{"n_head": 2, "head_dim": 128, "d_mlp": 768, "vocab_size": 8192, "norm_place": "pre", "rope_base": 1020.0, "attn_scale": 0.11, "parallel_block": false, "lr_head": 0.00864, "decay_shape": "linear", "batch_tokens": [32768, 65536, 131072], "dataset": "wikipedia_en"}
Each number is 128 + 24 x the weight over the matrix's rms, rounded and kept within 0 to 255. Layers, rows and columns count from 0. Numbers have three digits each.

# layer 5 attention query, 256x256, rms 0.175, rows 100-199, columns 192-255
152115092168107128121130080130129099191112109105145102118187149133115148114142127157118179128162174123158172125148134128151163117087151100126132108102091156164144153128144136133116106136136075
164140161079172117183116114112132123135142126185126115170178160049136121103147135130155150128079148059169083107112120139142126177170150129132137125131171131155147169100095157106132171121063132
127133090134166133132124161112141098204166141171123135116081110137167138098177167167204138124124132173161137150116105126076093118097152085093059102134061113147114148109177164112088116110135173
151112077113106149178096138131125176079096112175090161161102123160101150099065197114077102160124079163128127142126113132085154119157136150150151100137155160142111107046142148118134101206137135
099089108141121124096133120153115154092136170118135141088142155083121195060139134110188133149099112128122156124092152157102118161108147158168091152119172179094126094176135062131132138166141134
150138158151096107092131127065119128155162134109129105127193113150103167149082101129183121127127109156134107126120114175134129172123146125130146146127103149091078146148115122179098138117118165
159124126097116114142147166108101086139116101123134134143105213122148107137122136166074114082153169122147103076095096066093125118178150139140109136122182077077191119125143157111145125125122082
137187085178137132160135138129096201156120074135125082123133152112155118110143124156084124129138149109088166088099137087183201185136160128136129123115156073155145178049137074110123150174157170
163155112109115116108132138174146027105121144109156170159154132148121104135081158195142129138101137155125156116098148187069174133127118112167120077142059136121116179119045109152144138139121140
078083146102099201148097130140151143135114111175085136099188085120144129173114147116174115092201143130129123065159111117119108109113147121137141133149073193129104136113110111152144138084150108
102140155094066142129091150166089163157166152068153159098122109167118135066091124137119118125096142173141144126177143142180092128198170118087133106145160084112120073146154098138133111098075139
122122111153119129120178114141111086084124118075113133107136169170133126084136110151188148111160133141080095097085112153126114108093170123117160086149142063105099104119106114157114107119088185
139141135063129078114119076079126143163135119156094113168104129026120126094151191110122157185136135129106150170120156104157121067138109132128090162125130139078086173153128079179168103095099113
105133138099138084090126100123127073118140162152114124073134144123163102118052161090138095171126120141091183109136172143093092135067120137159132160074153116151147164150158134172174158123110137
068178154096153117113104162144100102162121102106100118176140152093110073143105076140161090161146115091095139164205112143138067138117090139109134133223135157113127093096105111114171167159136077
127113121140097132149075144151102137074118169108158109108131114092103154138138142123098167127119122127116124129116165160094131125060071170137231170115118128186105196110144150127160085068090143
102129139080125119141126169143137128099131136172170156172147191084183132100155135148085127138160099110087106158107109152149133166159148095111167171161108146113170102128134176149136080124106143
100143164098156132124163089124179164168157096129146095143164116116109109113104151141148115159127135138108179143103140148088080081102149133066142054070140165170110109139185149121086143157150109
103185131097110135126159111151140153119135149092096138101079121099066167131051154086134170174139098106078086069076207123119102115113171128119129133120130125150114188118118105102171116142120127
127151112149115091152105103190193080134129099151131143108174096164081112117139122148111120122169108137167137198062141128104135122095106122168182122136131129121150145138127102091119096083109130
105110119062119136066130105146136165116118119173128136110158100203103122135177159146121099057091098141192123186067157156159112109145132144128113138120090154144136106096143111173121129146148106
113131140113117111124128188131143144139156143161133087144108118129106133130142132136130122131135111116131135120156077086073124127081124108155180126147156162113130036092117135137125096104143141
119114130098144171155094113141148117118139135095134100116145160144141147139112132132150153165126112092100033197045147130102089108119169157094127130127083163105161135179101104120164108113069090
112077123151174155118127117115145128117119157094120147165122120119130147099137141116100155102048144139116075138110091086116113125099141134174128121108142135161111118138151146164151089091178148
138141116094146137105136120141088103097126090117120197105143159112116157118086144097116170157100115087171110130114105117065132092174135129138100135113073118143183177102143123072136119105152144
166100096130109094145125130191142139137132124166096147079126148125157081149139149163135192142103194099071131135115104122095159121178126140127127144125161123104138117083141108153079175169090081
106117095148135134113109164158111114163113110137133136137104109091143147133134196109133119121093153121153091141158119166144155138116126124145073057192103100112120109127174139135122102092107095
101088092156204122113110128122127109127193119141125155098114190078109087054134113150133110098141158113148134177117136157102133116152106132114136119136109093094108122148163143109154143125123115
127145124120136138131136139109126111117109111120145139125103138097111119117113126123137135140122122119110110119123130153151131131104134119133102135134121127138118134120135133145108122156128151
113161114111116098113124143080133125127133147129150136158116116135136139123120111120121148137150151122109126114138112118147135133155122140115098126130143132108142123146126146118123119111106147
104159125118109101124125147103128103102122127122152119134108123121132136130132102124118141139158155119107121101120141124150128137140120116127110141129112137111126126147142147126119123114125161
115125103121117110125148118103137124137154141131128121161136138167135120115132141102118118130128127136117153128132115123118131134161118150135123119143132129108141120148127124097124123124120124
156105103170136130117125118133139133138132131139102122137138123138146121114136170145135126127114114131138138122131118129125133105157130128132153134151123119146127118129123108124138131131127094
148115137141132171142139127154113127138134127098124136112128138102116122143121114136132125145097112111138113142116134159126126119096132127138134122149130118135121124093121119146102135131122138
117142147113132110116133133112142118110125120128155122131110112117125125109128109118109149128145151114108129112127139104134126157104136123132103127099149135114118127136140149145118128147156139
109129112134132104125124147108098132110134140138114099137128111129134138113150133109131112128129138138091139124116121128118138097170130117142113153143109135097117135156124135096111128124125116
117139115128113117110113137124133127122122150139085129140138128153126142121119132147120133105142125140136130095138109131127125113137125129120124134110121147140124120135135127095150120121129133
178105113159133148136113123162139147152132130110116137136166124130132133112126152132130113134112103135162143154119119150109134111111115132115152132160116131137127133123106109129145123123116108
119131130133131144128141130121126120111125110132154154106095130105140116159144106139161121120101160117115102115141137124137119165122106111127128129138164114148154124120153126129093120120089141
121148134089123125131133133079137119095115158157119141120088135121114126136113107133093142099140165117112115111147141111150114126127135138105134123089145130148130136132161161137147135137165171
137145153140130122109127117156139105106119133132175149123080144121124125163099109143111140128118160113141108121133144117147091141132123124106129114132158112142116147110161122129127114146126122
115129140091109129111127155099128122116114119117115112124122117112108114110113108122085156110153129129105125119124139088146111147137122139128088139109149139123123136115119166145161127155147126
125140138102116116101134123117129119137136110134115078111129128127111104091097140101105145112129131130111120118124147114151112134127142133144113152095120157098146124137115132140124132146173156
121124096131128138158087140141117136128144139115091110148148132134126132113151160116119103123136113138126144116129116135112168094139144146126130151134120134108153125142102132101127122097122121
158095108143113139150126119119102145127124159120075132142158109169144158107153170131129132129130112135140138118151108160099182076101109118152156133129113118122129118125122120122136113113108109
157144118149129128132159131151126127127140114122140135140139125141131128113132136143146106142115106128138157140137131121112109120109131103120156089136094130149109137132129101128126136134098092
104125143083129131125097142125123121113109144141126142105110136098129101151113097138108186101149174114136080118101131145157127150126107183114120124115159117140152142097135133160127126135168163
185109102126122136143129122097088138136144171104045112147163123159133167076131180133113144148130141123141140122170105162116164078085135143142147149111094125144136122133105139113146112118104127
155125128155112126112133143119141140169132142080133073136148122139105154082135154091127096143092071154117180099136137105087146135146161109151098129138107141101117116176095148111132158148145135
121136115155125134130131103176118119132133094142142133150154093133126127149157116137138077145117120134137139149086107106109117129145118104104126138171161126145131132128162115123094147119098123
144109154111097143123110069118087142121131154155063102143195140134112175129148175140137165132093198125142139123156148139118177094070083130102141160097146119153160133145126141122115112102121189
129100118144116141122111112152112126153147110143059120140182102164129155134141141115139117136117086136130096144121113144127105076130116117152134168131123124106117114173113128118154119099100086
149108082128128133177126155123092143134139132089151144121111116120146114119117131140098067150139096131142116129113090117132163116163130137141142139153117121119109115096128120112092140118115114
152146119128121108119183106117113146080094135160155166154120167143134133121147139164131117140147197112143118140183152133130158119090104090109136104096115143160132120092183071118094108126110134
080125136146184110118119160149147093126150094127186102057087092134159102192112108111111104128153107170113169144047105166099111154140127169097140096152132120141111146119140123160114149170168124
160154125081135120175128109103086142160139172122133104103140121085143135082108137187069166182175160113134115116133145140146183087096084164103169127143149142184176117068145137139096148103122199
138158125099132178114120123153161105064094104154208131123111138087119130180124109126140129085172167149137162113135130121143054133119098080125147108085106130125136118118156093097122072118111161
178103121064132163156096112129091106143118184136088160053115146093144176101181148104146180098120192103131126150120140154149179117117099211125111146007106133146121131108149120142134108066183213
110190104148177088063165121110166104116108127148146091093093143069147109077143122124146112159139162133149169138153144140116115149059122114131092080100093143178132131143196058131076107158129174
133166145129104118126107090143106184136142137146114135152137174145113121127120119151177179123124140095142131115140135151125200107147125147110133112121134117135161122159123171139179152103126193
106082087159102136112108155122107163122160136120100100178156097137136154153128173071156113148124108176191125152129073103125114141119150116140145162157108085072117080179075134098151117156139107
143151100114116111132172083107096094084106118150158177089111159130146119183112106143097084123160159148129106143122172154155134112110098128120186115106111158161108138057172066126100121112140170
164127104118144137113163139138163131140110136068211124197090118103101149099132092098110118133163102126138168172138113121153122170099166089190087150109097153120128135117092174123144103107175041
141104081134125107123122116097113091133102137107114108117126096103121165128182144117133137136120175140071087183149147128156130177167180156134107143131121137141134142135189093119116125118153169
187154149131143144118139073085142113129099187152149132073153164069141156106119140171136119119124153133152127118114175118134119084104097139123165100139127107157106102115121069110040146102075176
113117117158146108092146149146124160136148131156137060175133129106123090143159158151133099147092102150117171125168114118105106121100126063103102114129103174130171140178125143133124163118105102
102127142167181147120116093122105106150150085192104114025119100142147110119125177166177106160184154156153164118096143151132128077093106148077079084056126102149121141168168099162107133129131191
068121154138133116163130167172158111125118136133091088126148133163193116143138078177136160186155069169124181101089097149125111154146185138106193111172126105118207097160132164120146124142128056
091119113169086099112180135136152104079139156110144120192122137193124118158135080114122100118111082100083098079098127079139111118201206093162076132210105145103136108124154181091190102210104045
153125112093091102095145152106107119096142141157117134195066129071113156191187167116096120094091166151134134078134167146121096147106149132170091144099092127136135076144156100140131128161141147
130058114223158114117149098174129146174108085119095165151093103122142105084073063148078182063121151137147174155110095156183184117053110053110075118077145123079152137062137200118184122122082053
186144118126090131132115184132139123096122149145111100149140139136112171120169124123145137112050125108103123087156105089095137138144110142135121111181118125149127130166149144097154135127109143
125128121148101143106128210133111143138125149160083076111134110088120171140087105175095112157142127087145143152113150119139098106063100105145113150127121155168106108105176154160146123098084159
119114090140161116139107100121125169128112125145126109101135127144106091096155152082130085104105160175133101088110096083128161117136134144148112127113114131104197160133131122119167124098119109
110109103164113131100121142156146083087098128171141131167148109159154104100120161099115215113103092150132174080150078158078131177131162080090132101161107068095130131126143140130112101104127008
064116164214182155152153108117104109116131136147127134032222113210113120084117100168165122115098119099136182086116096119097169053137083083093079126126134131080118119164116096136103106141064106
076138108127145143098104195077134121123115146089177084131029155102088182184176065118107136132107154097033117124153121131122137093132171150104121132166094151106096075084198095126147118181156149
079141118180111085121160159176118097149103106101126150151087159123150137108148082123123121137113100112098043195100121135173126102112127145159100143061115144118089137105155166111109126147149048
127097160142137126104166142190106108125146102164113159172122131178130062099152140141097143093103116109130171151114093155113175147167144092112056150091130123106104133163143172135143187102056052
124133095141112139123116047043158162099138142171123156077112143130107177156134117096179124160121156099104127153122201114157100141151123120077159138129110112192138099125116133130160117116116179
187139129124137123094114095098124139170107132120122100169129117119073171160114136130153104130096203131064116193169170121114091171116140146113136117183165120136127135155106089164112164154117189
086109146062125127158125125092139132191129131126136157193140114163127101127066136121136163096142120144138136105110127120156148164102106170169090140113109125127119132132120145172144136095122128
073134205205089177115114077110129132127145155136112171174094123147128104090128107104072125099115040131170127145142126094130083133131137131116138155056164112128132178118111123131103111154109042
129099150168121103127152090165108165151140083155162120090159140104112097067126186124146110097145118113119115118192128096088188149087099117078115120108124093151134168122092142152113150144113081
139129094081140164120073082116021136145088178171065190108217130066086134148144179122160169096130220187096108121112133171093152092129130194106193138078078126109139153159153056120156147088145249
146145179106141142109110147193140132092101153086123207118107170144209130094103032142068136131131101131192083131116092144134143191125149076135143145070095127123162115156133148115177079161125028
092151107095117122145125143162100118164161177136112170097161159119153139181126136097160132144115139100116112098137120095150146158130130134140118143137147115120129102160134128144123128108131126
151120142183136149133168086130105121077177134131139128125129127122124130042059154131141127135137085120153089115121144137201222083145131148122169100115145146149147136071068175087130126062140161
105121082136151166089122105134094094136137096177144079223072110124075137203129066138150093127168167150080151124140146132101099086157144075134073166166116118132114125134183103173179111154076134
124103171156147145121135089193166155134145084169142079059201079156120104137072160181161112130110114150105152160140123155072116126166123103086218097167129122123116130162140078119118137141095125
064170122140136162081118195034211089124126105131208104202078115140155127137189026135057121148126000070169136146139126066194016189140150068161140182128105181090136097200204136126190171193111002
147107174118176110157145167171127165146093153108098208128190122161115117099118173135113048175164127114188129228170166131133107146171088123130088080083129096172131124111144155125096126133093123
114125111148125124115115143123155128131134119108129155145130108135103123172156125107165153107114128162161123118132117106154121133145114132115128159124113136103140102127146142114108156144121116
147105124142128134140138117120123130115128128114131120117128126119129117123130133111114119099137128127132147115134136162165113149115142144136126126101126121127120139155147123124117104141130145
147132154126170138122133111135138112128128157148155079139123118104140154095123131127140140109143124126116139137117117160145126159130146129140132144146110151133144092166136126144135146148133109
117143129164104120114109111106138108136115117151127113127108119113114126104101116124136118149132149126105108124135119105137133118104145127120150128146116160109115130133142122113130142143154126
146135130140159114094171147143131133103139138174122131115153130107115131137125114149112126148137107121140143091122127131091088137138120127118144120142164096148135109137167134164129117141097094
101133118118132112125139124138146148092141151124134124136116134121134128149159126146126129120110127116110154113134141134150120136126100165117124108118105131156133118113142137097141121113116127
105137131129138129149135134119161115108122127138108096111126130106137164132144117137119106104136114115114114141136132131158105163134112114156128123143138107137116133146104109135096130148126125
102152111138119107107131152137163116094142148149118109134107119112129153155136116098121146130187148102141109129168149096097110160112126131119135144138137138182115170126128159103137100123136129